{
  "n_layer": 13,
  "d_model": 128,
  "n_kv_head": 1,
  "head_dim": 32,
  "vocab_size": 8192,
  "activation": "swiglu",
  "positions": "rope",
  "rope_fraction": 0.5,
  "warmup_steps": 0
}
Each number is 500 + 50 x the weight over its row's rms, rounded and kept within 0 to 999. Layers, rows and columns count from 0. Numbers have three digits each. The size before them is the row's rms in percent of the matrix's.

# layer 4 MLP down (transposed), 320x128, rms 0.154, rows 259-295, columns 0-127
081:505494496486426537513540514495460588448439429525491507450650478459485520581449495604564583439477443507534494450563509531549417515388455449524372570529485486510553448534461512553507450627484510477500489455514528471581385525497458550452514523472561452444527474567517513575480499530455452523562558521475465549505472522478430563541601512579447462520491602452466504446448489514560539545536
105:557458472404498510565527573567555484557581559462511558439456470558372512476546497537392438510543534571515546585529517510484547497477574478455495560556483543422489493412451535604474526427504515490433591475513490518555468498540480456507561493534451486488412472601524463446483472453450466479481493531507535416453531549398410426442468475528531435436477375592518515447518499478488462548490
096:484460497519461539477470523500572556533512467515557464454576485477462478519575486547426463565462462484514442595533472561459350514568575443445384441433503485490445584529535495538441471493478506376529503471525545529368516539427464544484475568439452523487551483495513505461382436435521592569477445536530472555447518486590502592518518522523468487513425608579482481513484476496549554520506
094:448557570631454491571447462517398523447543475431456519541528511518577556495413537502411466474564476477494606525494519515529511462516520508461597459440433419520518590474477473467529473477491446532455538530474481483543510582528512525525507582520586479518538582525397576540545482516434458465502471465468515532463570463491425564514466452528432359517491609416581453510465543467466464447555
095:456539578512402509436457519603455500491517548475434496491545397500564444461512507386410456517556561360538485446459398486486547425461414510514532462505551562434616501583461532530523508561516443579479426532417517534561461587479580453504486508518538492501570571438467526438548452526502488540531447457532506469478490456488423466583474493538499493518527529565548524513469477411532459541449
104:562560484456402450575448435499446444491546539521555328411478511507581505443518451462469458589527496441550450538467512497553502466551472445493527565552442498559551413445541497522526438541479556561538548482468451534545442536589448445467480481518547549428501554501405540501536463498517457417455581499494470463539444532575475532424506501534556544445532511456505474510533596642457503484446
103:461549482523574584500506503502474602520579463513496520395581503510477491534577573513528515548538425533481562469435507504444451528417532509481542515495570411595485429516463452526488477518464521545470524417597503486556586488466576466492526545493495435499450482455491488489451430546482548454396578442526456512385574509498484480505435506546364517561557403488611527507454551535485582435484
084:480543442444477428520470536480548468494507559470482538467540471566613427490483517462500556370469553446571515459515476513542519566428455508516490497507485461509595409414413469505452572520600463544490480510462426474561472578464499452532516460463569525466522523514356437580586458580442454553595499453458494457472497491517471443487505454546572520542507537475588515553524443453567433601476
113:512531503525561595551530459518438444558494511534481551322438510426486492431492527467434502467494518515450410411449528490528526515598426496518465525566515485387480509412550488516564432486545469491499578527532537486449434553496447561435511572558587480564503486560541435552655430501491443462453473558536472515516513478515571424495493462553474482426521481458462549482492447431462492577501
104:576515375514489460537446608554518464480576591539477476432570452421462477455485465503524470510441524586486446409549514466520491491517475545351406473548555472504525497518555451490454475590457493552544500467530452508508351518498516453541508578602428461445463425442445448504504443564517524482476545460513488441529537532539520443545500503382548535495445505517518533417522565486577524512473
099:484462461530438506457411480454585567521532462522522467502560631469472391561538504571520557490492553534466504497468551395491522598507480498525507494492507476493583489465561519418422580499495440486472425480426497524556566475491496449552506418533493541475441496536450470424543436515447451539607462586497542442492468500511377450471492459494497421491547609470511489509546497548604420391458
096:459537543477519629549479539526453579480521472441524558529421464545463532549539439479466515500536525489541582449471563495410420502465399418448467511492504484511579521500441476542437423499486589488463462573505496454492558451462562522533455459424430463564512490516418535519460493610550481461548487548541534422617608535490517571468436544562515531389536458459492508390469543481485464493427
084:519548476536485454480496512429401480532455549430507502410508498431483462453458451491600596529446548542539382570408547502571557493567528520448494443481443509402523585455513501469530484537439563554504451408486452609555430575407474466516583518475560462467484541492505490467594462523545454565430525491389477517479484510512452550605496518409456553503514510524420508450549503517528503448500
087:482487470465495490479511516502518578446469466505468502434493466576480529555490514471473491526640506505419557524447542389484512557473450408553565581475486530477510654585519597475484540362544483520551494536394506466443523571480494466465486540432490483513461494551491447512490579412572563434547545449542534512431564585484493481403471489496450482465481498526464587469557460424480559550566
085:540481517445499493503532547475530433523448481535545569573418501513494521529484537467486486435569546481481500525555550586439545501593527416479501462493478466490419510545479413440459384421541573464492507491406533394484606528458468482488529442442474533495550481546548511497464597528553524515550507489594441528503466457476549465431473396516507478497449383512480563533537544497384507355414
090:455479466551519455412556521467489491446454517460360563541554467606530509491487554415479535518440495490481527541509547450578544507444521471495468396562481544525533561512415450506504499618544527495509476508408476492549427608444548467446615561556606452498518471437469453512598436515476462522523493515453551529470448512529444528477465576530483423591466587498458529494465426494515446505414
089:564499490576472511486482535397489459532553421422522495416441633528470501432470553482497596412506464563508429509439517482494497564469555521529503487525580478540450445463561508470517491569468563512521452511513535531375544445563482470396515528520504570535558566571490475530431436452443461506437437446479583499436504534583450545531449437524445487589585453621487519567505531542483472479482
091:566501542505463512567513442459577405489541577516499487509523575435441509473467476488532483536492482480538484486527512543455478469575452559589424521464438517426549476561511488565430506511437512522503521513497450587534350526394465479464411513504463491532387532492515399449504404465474419509502618511454429532574463521478594512535513503480476563510522451498431463453437481574472427620551
093:490559449556521504466490529487409517531483380487426605501538552535594551515500474485555449490511427515519499500477492490534536499452468490543460536385489533581558501537505532480429519549475486409459469504444620528547495481440609395494519429442452591518531467526510545514533469502379487444584399441553550462474522501531462478543459486509467582481490538575505434523506521515613450410415
089:507471479446475479471478512520489542524656516551560498489546535506528511496507403606517467521585448437438438501470450604493439534509584543529447505492517495558418548628625515529460444464448497418517536522467524508425385453549468503511463527479592508523478466525533504454408528597429519521485517579498453597449434448500482560461457463441575445494507535565511549477482554547475566505492
096:474526476434442434500451567511374610582526480391476528487470440574535446478498434503439458456531496499461475461476489506550415535385555521477526487429505517504551491497486502482469498621467496485501450520428512577586540577462522458534436499531527523487522468438505557622500465525420420450508478530569524404435498533499397512468434384426497496504513563537511545558429542419490511536486
102:550491417469371408430526496532576592533496579493542495480449449576577412466533416489486515444463491466507421462523488523483451545498505579518471503559569419536453512543493464547603495600551529530493512531535520413556592520525483560552473495586465506462586525469469482489480483532514416528553515418458438468530406481537432504456488475503523452452381572570441514501462439439437500470459
106:468499516519531583456548469476537495428471468550582511534500509444444467470422467480493516442392534454486498451410490527489537518453489415513405437446479500532496481521528440542553498560442526468420428503551452530478398539563502378462576501591492458481473512546456522483517557600448574509440483449415536368550545516539457445523539471566478542591538579477521467543425411602520471498516
105:421489449613524596525434485487456553395439407486433476564364488527459489582444556551518453557581402519460467487513537491503454482462502414502509460424462502551472502611497584500438599456497487563451492546492479450500489479522508525472446495537502521488426476450492501396505547513453521440366433453505433566465564507440601488537506513527519487464510509534510523428530449540497491435450
099:442548559578573638576501518475374473480517517485522559487536454584490528382578530410500467399502406503444417480505488503439565484481484589476509553523386434548427470507513546496518404433495520542568472523423453528523591440525514555564553471507525441553604454567525530498507562451539496477533490514420465502542451536500551490554529468474518505479489547483557473493529481484443491454574
103:582632554515523518486597515463486560449537462485558415527443623534508491459361486370431504465505474558422483416469500526527501440485456567510524503508571531463474509537513556564453579541490491593455475569435553496520488470454565373522506409502520579538505484564505485474542593465497453455479542444468576499551577511509505550560481533416570495473563470524472492499474536501485460480460
108:527562489545578456447493506487599499511564431436438533541434544457491483505608567500557434547563475500474556596456465493436422507465543541398493455426407499542552534532493523477409522547583518525442498525535493473471513412534505511541443494547476552494537514530461489486537558507427503510417526424453586439414483571421429433411455488424506501528547495410546510489525459406488441592479
095:487460570460466461405441486459555466530587495574511562549507491603426527436498451537418469482422561569384393561554580555514459568420548543584494489512550485604469439456503564561520588441567535449472529562558474484451541466517461524477521465488498532500441526530545510587489572463527462509513545506467512551590465459476410495539438408478521476456463480527436569541497566484515516495559
100:513431424641573410460486550401462491605502525435449511536396538470534492523547504511537492517523490529591413472552444513515576527517459496531454469500582548503509400513449513494555516468434465437535420460520578552596523460463527421418559492592578470455450464494482444486506466644449475558526472512416544485445459497501485533558475532502535461540510465517568571487484537453543454524473
104:533402501443503561539424531571494532466492595563535545535429516524388487538555465523519467505525499521597467476488499501414459505512539558520386558501548413503469442503471543594469465525623497503484632577491331458442534490424486588515465500500453442509468468511504513532503479527566451505521507516581495570441539469466513535478515545542523512443437460495437465472442421558481474553411
090:476550559560442535493446474579549512571578528572561505467575539560547426545618461436489489404524460467482479448492476463477477502485504656462444561460447569566557507535475515515462471478467476521521502495549473449537566392537513449462527426474460460547561522523465471476501562513514557474595391537514548487490566447489599527555517472442592525474502525543621465502527505541463519597424
094:513495560512455512510506443475452480390515490443493518465464557417470449432543495541454487477547488468532463638507506466475512359565539484448497532431547514486448520571471455520607507502510438558520516489479509517447492544467617618475489529542485528444621482519583564364523478446442407479419505503568506548465500432523482466402538464530484560459565513456493514503432472482430550544431
086:521444510512501551483495479503530492493514460489508466435541481506478510514541548590510575546485553574473456482459513527424521550611503558521501453508506573562443467540586456529566468551456555478580468521605547461469502349434463475451491386517462498513364480474564530411417479440556483557482562634466405491482478445584498516527585578531465522491480568484431483538478485481471571451497
113:564480553508542509498541494461511570477506419479523532477495434435513422454525495579492493482519509494377484498495513450477420499478576496387517601459420464442538446424562478486476466357408496482522477426491488455572473474520640469460494474465491576459636405440543507532553554524558484504566512415450495445486503496548503483488507399557496485431435476529482609488490481437537498488475
099:478492496504480558525522462486519431491531508526546532488517552390504558589507552457462497546405487584456564560434580483485480537559456474537540569517409423490503548429564400497513460473586566466536473537521452488525514477484444418470558529564447492530399530509557523436442487458516547459395539499540399461492589560540481513510607570520424521432478509541533568520506483466463655472465
099:497571561494520512505566517420436586475548447622517452531424574439494388500395470479429464524448429486505437448452517500562519467421556526506401411605519491495450476516577503489449487589509513566452429438524565415445505444519601508489512467535453453557501467473492424501497493532514401545561444538499467483525432469465558487522530405480510448422478462552459472531536522439565507518536
103:569571473560501487514638466464464522431521411500514418478402539517546504506440537422503610563465498471514519516453502484540553456457409487472497521509519501477564481567465552560458500445546455538392509521440545575543516418497562401562517366460525601556499524488503543461593567425475452457523466491535548436513556485584510497499527479455540494551572537504494534520438470482571501523391
# layer 4 MLP gate, 320x128, rms 0.168, rows 260-295, columns 0-127
103:556446506441562523521558450437535422590517458477529475532565488507432439455520432455484456503503575522543516420450457480475545501431553520523460492578557515424497552486458505465480594442481486468550559640517465483489437497524478449467568480565473481539527420606493572455488422527486506458452591461476473486486476435514401401623528464458499516480373513535431530557485585503579507533459
089:578489515463600444471586387472428502454569572478435523477485497527513526528593529348478561496463461601528550579544501426446515452445539496481530474579476472443581535549439490487552507528470470549518538495490539508515467419601550543574588502566454560497478519484456537504521502549432533498533560556471570609567522446514563385551524524473545502529552530559463429482552473512516510491543
097:544523560483453550551628420442490500523578550548536461481461444491528559509533429497512530516504522545528508528481499477559456516492497456538522407473546496521443491438527543462556525541488479448636517530471539516523394497451575588485509574414477443449441504539571568536553412536497439475623435473508499485555464437571507416494563560454459445460494453405633466482453461522514528557568
107:504499566565444415402566471475427590463489452505484526471442541476532513477509512548483498470485535522536560486419391527586476567513574419449477480496530533514438432532491472505438504549445518545552561575500507493392483640523505450493573561561396486532495494490482552439540412506516414595515408443533438547521488516419508424525374511484525544529479500508495521461464461529400445483506
099:488433482451463460486546536424490491543539526537435675530535514529463508497531505507566410441449410528468517500503558500522520437458562495526525399476616536570459515506525573521578482528558433510506491473469486425498482508414466496530504537517499515566520453455548569585463438463425529520459485474567417437492528435471405540562555520524453471547494522509430553439376537368423483501485
105:530518468428529643387388416474517470532572544582478510516509500416486578480530415457464471444490498553480563461500556510471503540510468425519549564471548520515553496568438575504512476470534500515443574485550482501537488644424531457581428466468507503564475506385500541439467473472517508481466468538505441466539482521525543611479552399453560569420522564499509582419511447496516507523516
104:520507529524516505516445477530475519403466475486565527516417455364590463444437445575502492519640464494453473486478596576558469586499473449417536465478524436495472549542561520527534475489516494391520444452498485485516509401526536552375495483487514486522437530535447503474509510556590543440444478609579534491557444450562514622421581490477524498451511529592479569494507468508479512483525
112:403525632489447534556470415475573499538555528451549571505418545424590464508556466541472540413512491443598550516502563568478508586550531575496509547384507504543536557545488439493511516504495505486461514401453512531500467540486508515597536498564509510513465480509483541491517541538522484495475457467440485597531478592539592497444497547578472443625499524527516442467504516566449409493625
097:538454415436441522476502524477522486530480633479488484541503373458567417396492484528478433551535441486534378382504503506567516548491455467521565478463523553458511487512537481542527512584503518503487537518657455507514415485508516492506493527496362490477442445549444464432529522563563497451497475480453549530483546518484546560512591461422574492535445471540617472606498520451518510532508
100:452444442476528490501532494535498537447458494599519483483507465487490513544592550618467407482530580460613494426433486561490530465577501499469554499476496479552413559492405469481434565492404433514441484503472669466545473544473500477504464476486488458547500454490496406416433519429442509454557511554485483547407543487533533509628535444501550514438488536439596536583497491528523473449501
097:533475444539504351451523380417515531497478511490403423540541530488501508534515444471588486438463477554443534490562471510521594482608546508572515514434458473505443510582534516481469563505480388456512471480487449543508470595521425414525467522441563486412489526489559539469521516523510507592507512493442459545533442515505464469522486405488527469539524453538413448469437550441647554503425
092:502503492479522444388461505476439420539502502497525447451445565491535530556424488530497543490490502487586413580477609551614579515538524522406503539487502491371555522455483472490487573477472507527482469504476491553622540515518496482560624438563544475471489520478469499457524506531619409556519459466401512599544526480546530465504388493427490498503556467583500571527538509537410499447506
095:570496565463466498465492456455465507533483524424436508585480465453573513518531448537401481519413419447578527412630508501534501450611513564445532378534531468430549394478465429555504542544536411494500546555624497503492522451514513606500466479538515494445485551492498523469453439522487432495497533564484481457538403385473507489583557395454512487488521500502549502531517448498521475442475
091:447529497498563497484468382549499519575490516453449497502511501554562463611517489470442431478503388519532545441539515521521433519504538525491562412579521408411564398492421637489544578521344513455509459514550509516469644504567467477609559429511476511483482508523509482544518547558483474499496536549438498573486541528484510458516561517451532454464513450452552497535449480521540508571556
101:446550479456491449522481520448504403521558524489519492485429503497558478588543541550473486452617524551420464503523398444489517480392577515463519479421489518466458450467425475511507532468416508569480465473550495490469489505611458419611460506496584561422446539489452513485452537498546380537507475462504467554586504550493503503514479472509543502489536687506481534503479554465473350471515
089:582502473534506435441572547569457515493459594528574486465506585482435562450519477416487552464597461454453547546374448454501597528536536559462498534456500585440568533551534455503501436481438522579458476508463589518524512444495496468467469527403478600525568486455547512476525526519476517397544471546514509569452552482583534463532499379523539526494611432454475436429496480567458474477484
098:549561541535450484516521459498495496464471574447439596502489508516639447514551471413456529506487489472492555493576519446479486396498448452499489433509400461439535468535467539391472598516449438441513402425514448530529475506435561502550479606457430456546511547494585392551479540506418453528488531530492415505526520524433469572581542426521490497433574471521582475458489497572494453434484
098:516462397523493526507491512477549536488491515499621496581517487550526508578493447428522412534494443426499519516429571541512495450467517463567451493460530488424503510472525444452492479487499524489508495489444546385477582480628399603500491512480462493450511453518555441507532450525510453517585552425522474472542460553486470519561684507456436471524511416493520576519420427425513416540595
098:580505546526571529519561569562466470436392580450405512554586501485481518501570533442491502446558465568499573542463578492471563474512462405488616423569470476470457441402487511475487533512533483499580544522542526439459458633551510482455434470460517462490539497454425513542506498482477480479600536533539480473535419514473501463428617548550436469559547441502505488566535392481514465509550
106:501505499479435537518561572494434481495409485492476466464498470428405524582577539491530462425574520548492453531481535472413518493557500464390540512553542437545536496433568429575456480492529485420523526544523528413469474576508466524402483538527503483500439521493394450505437395543577493518483627535495507482575458460505446487471529580617464463447460539449543439519576423498487575466580
097:465469546517535465553549447423480471558562417523503618449452451487460518485523425543500537477577506507462452476502490543517549601497558446605416528508545511515468465572571459518471518432559431515637527384543403427579533402472453485526486488507500445540457600500525505536434499457534410477445473576515454470477517452493515568477518511504579584454460500432477563531456525499411498472551
108:605495502523486477429547456518487542565460475508624494512413428421528506458523343518487600575493475495495500449506478430462490498500494492526543473486419466434441476526432584546470576540490427471545582548554483535555479502521566479474489500568531523625542527553506446606470509555481580582505476472504428493492526585635454516418549513474522561482437527576485452494562504481525527496475
103:535496519419486405516584513446469503506606486559467520438503568427495550432461499469508570450573553540551430599429503404495499582453522482530505496470523525436499604521560486528550512576533468509529450432554541594436579503402459559492501511508537464462482437518536472559605474482530512552544528452476542459351494556477417529420568503534423563478523427496513480536523538569518508462468
086:565527460443483358444495461585552450548570540524510507447431560521424498561514553543448526553527564545585505506538502514482509537540524446503516565437480459451593529536456532404527476469432424537499556554535472507464452611464511450440474575435421519438507477533583467486555444539509519594526472546597505560525521486594447468457469444569434495615508495525386514454485515502468469480463
106:461553424539569543579524453526456434469474495527537437425498506430579481512483450543476444470538394490627449432463586526566538617459531472495454568436511476442496553519430599568569531507528515515502491579510512571576578540473528470594536412503524505564459522530478507455553587487500421491502451478472593511543535449535448510458472467485588500604522540509496457500419523544522538511418
098:541456566646492443561536471541459468584442427527632465571565473520556525478574513584594458472504506474501502552445431538497494447492526514578462467568567476476456504471538457565384459464529513475634494472484477465469615418485460456404515483535508511546490510573515488478462469473452531525503570507451403429517492525540451484465436488540405464455396516503422490498509478494471538520469
101:457432522505490508537531461395503517515568521472481474541469520490475520513529570440577510502477413509516506517534487511586536445470562479575484539523500522513543541526518456496528458511468533418452440546420564534480578493546454497589496520535539549487452488474485450409522421449457507533468417478410570626527384510415552552483385579495550549484475569557576561454444554464641457462419
097:487479422509531446479515468572450498556402504451468464505492499547468512566553550388609446467441445555573493492477517511415554470538471357490500415496545437564515476487424495492479461527520508538443407519525486537494551506471551429472479551476481490492475556439452404523550442567471448569533493478471483581556555514496492451586523532392542449460553541475553508498455495442641420585547
099:528523516512466518444486446483493521593514501422425419464583458552560475474523482465534452483540486466540508546537467472495515463489492418518588384483502550464555531526454415426555502608530433502441471533484590447501534507475606514515468557559551550483582603542435441525518488538380495516498550446567586565432623535535477559515486563533461450412540454493517557496443480464546568530443
095:451532604584495510488470537591464463540530392595442519472469529533539516521602411438513595452527511477432527535477499476450577418428572590500369486529487499508592468460499511521442544531363527545510476435392510438489522521483448430448484573486534482523518504485461542434543568477496469508537473514496569470484509470472479527565433490550552487470546427491622541485560461537509513452453
095:499477508513545449492433497585484570530554519460558607509475443512519510511545535487454434550464475521484400511485501597500549508538447504467468544580460447601475515478499434540467576443407460529493477485518552472463555425612429490539481496441456459415369417467510516468532510554498538537488558536483563461552481499573507495582603386450555511567449417592504533454444473596534522487493
095:473454515529520577505452498640498483543568422566535508483472475576565444475457551481436480512527465441479593528451463532566519452550557444531484491483475498565597476526440549494418504535545471393550588513519470549451504487482472495378518484549479465523472565470488525468456510479485589507452547476435499540453573569521479461563493429530450598504523558558317471545449559409520503500482
101:550499441460495499533529529541475439483489426533565514519421430483527532502454494520501537396612591509497474532474548565453472440512538471534416541689514475473497530414498473545483471518470485380517528537466501542524468455504507555488407529451488409513442544497468522564520569470475561462537454429448534528501518461533397544423571506484537502559455477596413551509442560619437468466496
109:497452506488509528557541456555488523528386480383470399535646463498416515487457478415589466458531437457522523545525630499466528491469508440454476486496532443553530539469593517544480457512522512488391528513443595475559539488603515553465417476505430486491547552413576464575487578479465522463486460532500517518447455542478531549414479529450513479500517587513470488480539440447612454535470
103:537513555552451480511502512484413488563440525523506476475438488575487515546465464522496477590516557597481591537447556615450487460484480457550547528556609529566466520466523565493521539475579478452526512485455462574459542549532527541490459462550505506534500561569563460600529432514444516476462485547395512492394444587515464511452598494462566450533462452581488461409483467362545506471395
110:440453510492460408522480563572499601511373481526518562496471494411583497518493437498497538441601522399540491580532491395450470593512574594455444481513552469553506556522537484482495505461541498501570499537524428515524509510516536517421553532474477462477463569603322457517501441450510573498475402488523537486453451420453516488443546586552544555492515548471537463493463494517495543466526
# layer 4 MLP up, 320x128, rms 0.169, rows 260-295, columns 0-127
105:416433484434492517433490520543498484516556493575502497453568483501468489485550458425490532528433467512562560507453560496613565482593378486365574482470440520472547531459578532517492525454460574513547452585501507447536565542474493442506450510535545550518539457574511559572593502501468521529483411512436559378549467486493374487516463451490521573478462553531481507396481516564465456580505
087:473424417476540491454503423578441500571489479511502586490462540535517581472447475518580540536541589479453444472468489508513588464395424544561468557474506504604422577544491523479450447456561615495489486567396481440570515499467520328466554538497538513545515513519533526531561611512521506476476506543627559433473491428462492487524505458437505453439526506539485502535515525537532439500532
102:485518496467451490440517447518485547475483459526464444484491560498643527493564436468660463414426512486451474456562525481494598468480420467563535473635429540457539489505404474401541537513478472452553485450527490515551578490483442499543528517463472459536471559581567508422529556515549481577496457458391547560595547543534577510513535502444466475471477466485476486492451585504526402518458
105:447598464535666577458544479475509453583556395493430506591548527528444526492566429465450448450573441485465526470387512507533631530537471434467529516507477487465511483485489574555446525460509459452593428533525429513529454537503458497500489483477514497518470507494557559555483455537608477540580480457481525527514546530537460459445455466464424497411387514449429440479458506547575508469495
098:525538436401447517596541480561547469565519515465446526463504452483609394484458523479460463507525478453488555615442403519460491450494490418487510473485593601520452433495452503503512544505528493471462391444552502519477529443529590579593534578450532485440530597494447493497514430460516409440484529604516503392504473465537525513406480502504497452429442483495468465479492507543467388533488
097:551520455553446384482515473470507567582409441573415446572496541525471580520591458458571523546432527535454495578462536510493456443534449547481448495503481507569485564542534551572470558495426460404471487507437546492505487632545477463462505443432440423462487492450525496467437549463535471567565474591466495410550411458503501522568509468388482467472459476567532471457529485491460434484422
108:460517464533571465489532529483516486462484500486394507571500460540461482465590550424526542535396474540499543500532571539474543464512451481470522528448479514455468436470396512443434469459456515468489444495461608464469474496478441481539517471521597598536462474418514559575582517494491427455508484409458584399374484577497484485458445581449565528626500469516396487536536471502497400518566
123:412542510461500529477497498429526403473459461505572530383443471416387475466508476503524425460558542517552519343468440410514542420591541504607513527472580506438548592475505456488493484463553557496481520598463473497556564482487490515547541476566585573589549472567552514463509503549494532501422513494495473470548484503563403532446438564569475459475482550453459487543525498423462489502481
106:568503528605513463446570522588402469362521462468456590477513564585507485473484444532528437488580433487532518448472573492667487499441458506544443506510513403443529521538517544560485434486580527476511556517434510496519374489556527505537482561552502512481410543464573533518529497553473412550476503440379555447502549486570518482481559488517492472583506433509525511503474527543518453482470
097:575476432530514428573422505470363485531562486454453545527493419481493534451413509486458570511488527492534486574543441451581469478429449559530429486469541452519578563494562544520533464481570516475486518424570423496546469412507560444510533472605558496547531420475401498571470442475546488580423451513570515494585494487524448428524495471546542475517527438631488505477540433505424488524553
093:431499450471491445543467535495507486609458453525371565520473462589465449581431590530504547496517511496425437438471517565486469403516514512593457476497515364458549455331448585470473460498500447463513562489464478481420547432455542477487566517547520579506581491477570501484562521458484535435545408589561501509492550479485484529481483608545493476441501493502506569521486522509515532455547
087:497602589467494512508468541535502471409410455586598413499476507569481488511554547599562574443523605534386601491563536497460513527506542426426443482479525459562450467482544471521427532467536496419503514445554511438528436500547492479412459485522499496407516560432508513528489520604514485531533502527572466480477450440502517593545542596485552490528496519555553569545587434504478477565486
093:472582527556440559597625506461471496523540516491509463583559508425548522519429546376551469548455430481614509521452511491530590568562534488531569498471493488404565480426474503529500534541458492510426465508494466570477506429435460593574571532525538481489552471531485509472433488599458481584495477517441487570460447436514551476554526459547517489504471414429549425572505428501504520483397
089:380457465516483463529479427442344535465484503497433423506583551479498508519507492538476470499498383522508441415507410406531467514494451488436590477490464486471549543490481479478577529541413372471465487558586478530519463469573480446534482445534540541482504510534396490540478472478361493520450585506430554506488472492503466521559525494538496518502458562479539486599445511562556539616508
089:514434397400401488507476446510505557434444534501535503511460540414549496487481497554500561523531522453529536464501484513434585480454359548491491550515478466505459543540604505572447569544547496552446522493452545533440514526460436496588454537481451434562549501429561501540481557488520599581500560545550542471444515525543547493525530342531390481418493425529558459475520540516465534496583
090:443464491468440464500480491557465536532510625582519486564450501545517561448542424495455389466505562439518464449534530580461487551631428568452490475565430446562557453559538535513560505481514459540467524489522538557501525460469491584513463463379538541520476498499466438417606467388560565535501537488503466494543601539563513549535527480563593509514501500423504532512411577448452547497510
094:393414395582524442499536504531481509455498397497529447499478507490427454508515540507513520495538540519563424453383485513538423522523565519482549528494543556640435544425516462532488435539541558444520480547525494480498539458511512485508528407409607581459490485483454504561546451476594512463527463521563511476469594596561466540498457557451568483562485575524495549491475552429446614521533
097:514479409512512420452480563508534431496410482509448553450430488484513448565539496515537488471544493481521501460476553499466525431546453718583441546431523509473530459496489523478402474480500526516538554557551569521533511521496505580445657521512422450533513525525540525500489430463438530466493461493602476522546561456448504614457425488460465506568484507517573458605515480570492479505573
101:604556465528507491594513488491514472526451494492448490457503452565576508487444540543421593463521476519526444399566525522514560444474560502481499509422545519419572468503520524512530534502562531560427386468503402455372594413455496391528525398475520556468541484498484457579534606530534448451513517459556480451446518490513477554483461493460556498508495405462532571568443498461517488464394
108:530522625466412477485573505458526469504436382505541464480508567545523477518437450502456512595454498561517497520535505575557405465516412559569415493523530546420434516540439446556473546513522548475547482489465501591571529547451417433523467520486466469510544483456601588499509493542409551506445540465531417446443509549446497504510494412497364480470558494510554485566535525469471484454393
097:568441594485635491542526547581549494453485575503529440572528421528536496472548504450407493459402534434542471469583479545486441513532477498472506485524569395492526622508400521513547502546408585517554393585495536506424518463515454484455436480529537557501550532555525540449576502473431525461525492502508519479450447529560496445484483547498488497569474453569388547419548468515554541521535
116:433489468537552544592580559476455400427422525567500437571543559484472471541478521534400464530474539471577473496455498503611514516520427432474535421448549481523465540461520397519580499467569485461554446479475531452522571487434424500388447487431524543484498512479478487499501473454387527480538503427486559578491496458469536537587486493570541450461601489476579564591452572551449481509522
104:421506390478490545557395568450531447464470497577477502477478569633455491458564458503526494480511469563447430501504522517474562474470570485465501407449491574615555419474521451439509521497508511534589479457553505502536496480472446531386525474474540474523466415561561454390450417498501523483505474446424468425484495491484596524499519617482508594416468523525526497427467520443432465445516
099:458548407510530465532455461411507497505501520511525513491454555536419533473539512435441466524510476488566476515521508429392583524611509541475478596392471451499589499572487522431531448480516532513621499511440476463501523541490521526512507522380509491560521476570538567541560441535451472528518534472563572510582493452581518527602512429456484559582398512565474468515538549419396520470586
103:463564610438517557507494544571407484557454564460461525406513509430494493508622533543532460511507482421509541539427466471470475522515590465454541515547432411479462478448455474474498486539508530474589486509544522483411481612474491610488523579545477516465495512503466488437495466466551472506357426540476549560590456495433559579575496539480552543468531539449475422483518499592409464552498
105:429549523545501453540534529528556537543550520417489457541468546441522481492521452495534433395533536497485537526489458447420426551454564596501548457423497500513542551529553432425487475486479616541432526495482470599391426441574450469563360525482489472411516520508530445474504445473496441478446503447447563422551494529586441410463475490464465612453500587517529467535529520428497521481471
099:511512611356476522584496514452480597506467489553464548509529480523418551503508554476571484538559503445481429532421464511506511485622582460461483423556496526482440471452435491562411476499508435499435497402505546529562481470441541433470438561394494456420576564480496530502485447536479506567595466509459496499492588528439443465564483516549436511383532521404502479540455501523563496488524
093:554521557500551510532554463445503464499541386483468456442554514436521457434500336526589468472464452497494489511449611510457447505436511636537531571526426478496527487562522557616504521511511575485493528491509515504526445444540370557600526452483461504411447473527520595442489532523524503513553581461595525533575490507461511508457519508500478502539523386562446471551497484504459462567552
108:545502502490499413485538513474584460443571518407491414456512507549377487487479586582417544438504541426479527436515541470526519582437500374473547455430433492509517522550529489437508536544477368578549362462447607584528491529574549490476465527388509582489515440463494514433497511528520564490476530419527478550495433492512486470531468492507471488533590487535478527559561494468506552498505
091:552484563587514524492514455509447533590594474509481539550500480454458513432557558412478478487465371538466494585514456476623523511506618445497413545460469546489492508455560500491474557532520561515499465476491475503541447550494368521540457559494532537467463458493589521465568521539511470473411440383438506547512521444561454451505449520589547519457596494595485475436498537561411563461503
093:472464618529399569521436538510547546537551501491577455550425478468503436468526509493515465544562457520472473517537557550542463488602468469475530593552416427584427501525470526528519502545446495536467462536488505504568520520487502548512451426536496563452386444371562596418554556555473520462544388493495578527539454502506464529518561551483515505535508597478428546497483568513555586594497
097:493529534437554507489480485485410404505483482485573491485563477482479486505460578480537544605526445441549461532562542458529495482494460428421431436500457494447493528433506524469540498480553433528514511460620463563613447458504589405396402534579524525475566538495521491461516452519458470478477541447475576392479501523524464558436529398506527503512513493568367487538540499516450479485360
112:577499483500635541332577537502484442452433481439556481455514538580557464465556446619452425534539431522503483540534486503471481447574574526488530502468520431455543472440519537427490477481549466501423511497485563488577420447482536542429562504573523599446558401488479504522498512524509460492537518507486421476461460453512462576477413522562447507583513461541437541510496455441501401462515
104:554518481407491491518565557465506457562491501475399503520473639528430500514534534570438548443492502548468568428528505479446575392511444550491534392499456558453490381419492522524519467504621465465493446532473469434434553558509572478384491553500529478537566515505455454525498507443451548498560487532408419417494519500510484447455460511566490457515507457517485404498523453438439425424476
095:495403360524466397465618531598453603521463466365520537596520497536493448479444462445502518531478452513462521477540455492529520492535408456534428483539433345417488472453456550488534464473494479503487545502515455539533502508546452380440445605496503461554440500521529527479510425419487490509463623517542546531518501587526498482518536534503483524535499501446509489495473494515506470591536
109:538532517506564536514515473491558448409540477473582473533548491569470450421516505559378462551538418478492520338490560500643564480531439477494440547545505517461534552533475538544529488530553458446512470555535562594478466457542552527518503455464526472559489428512636533438545536487458490571433583475470542590514498538514483385521499512439547474618489561564499529499458531474527497496461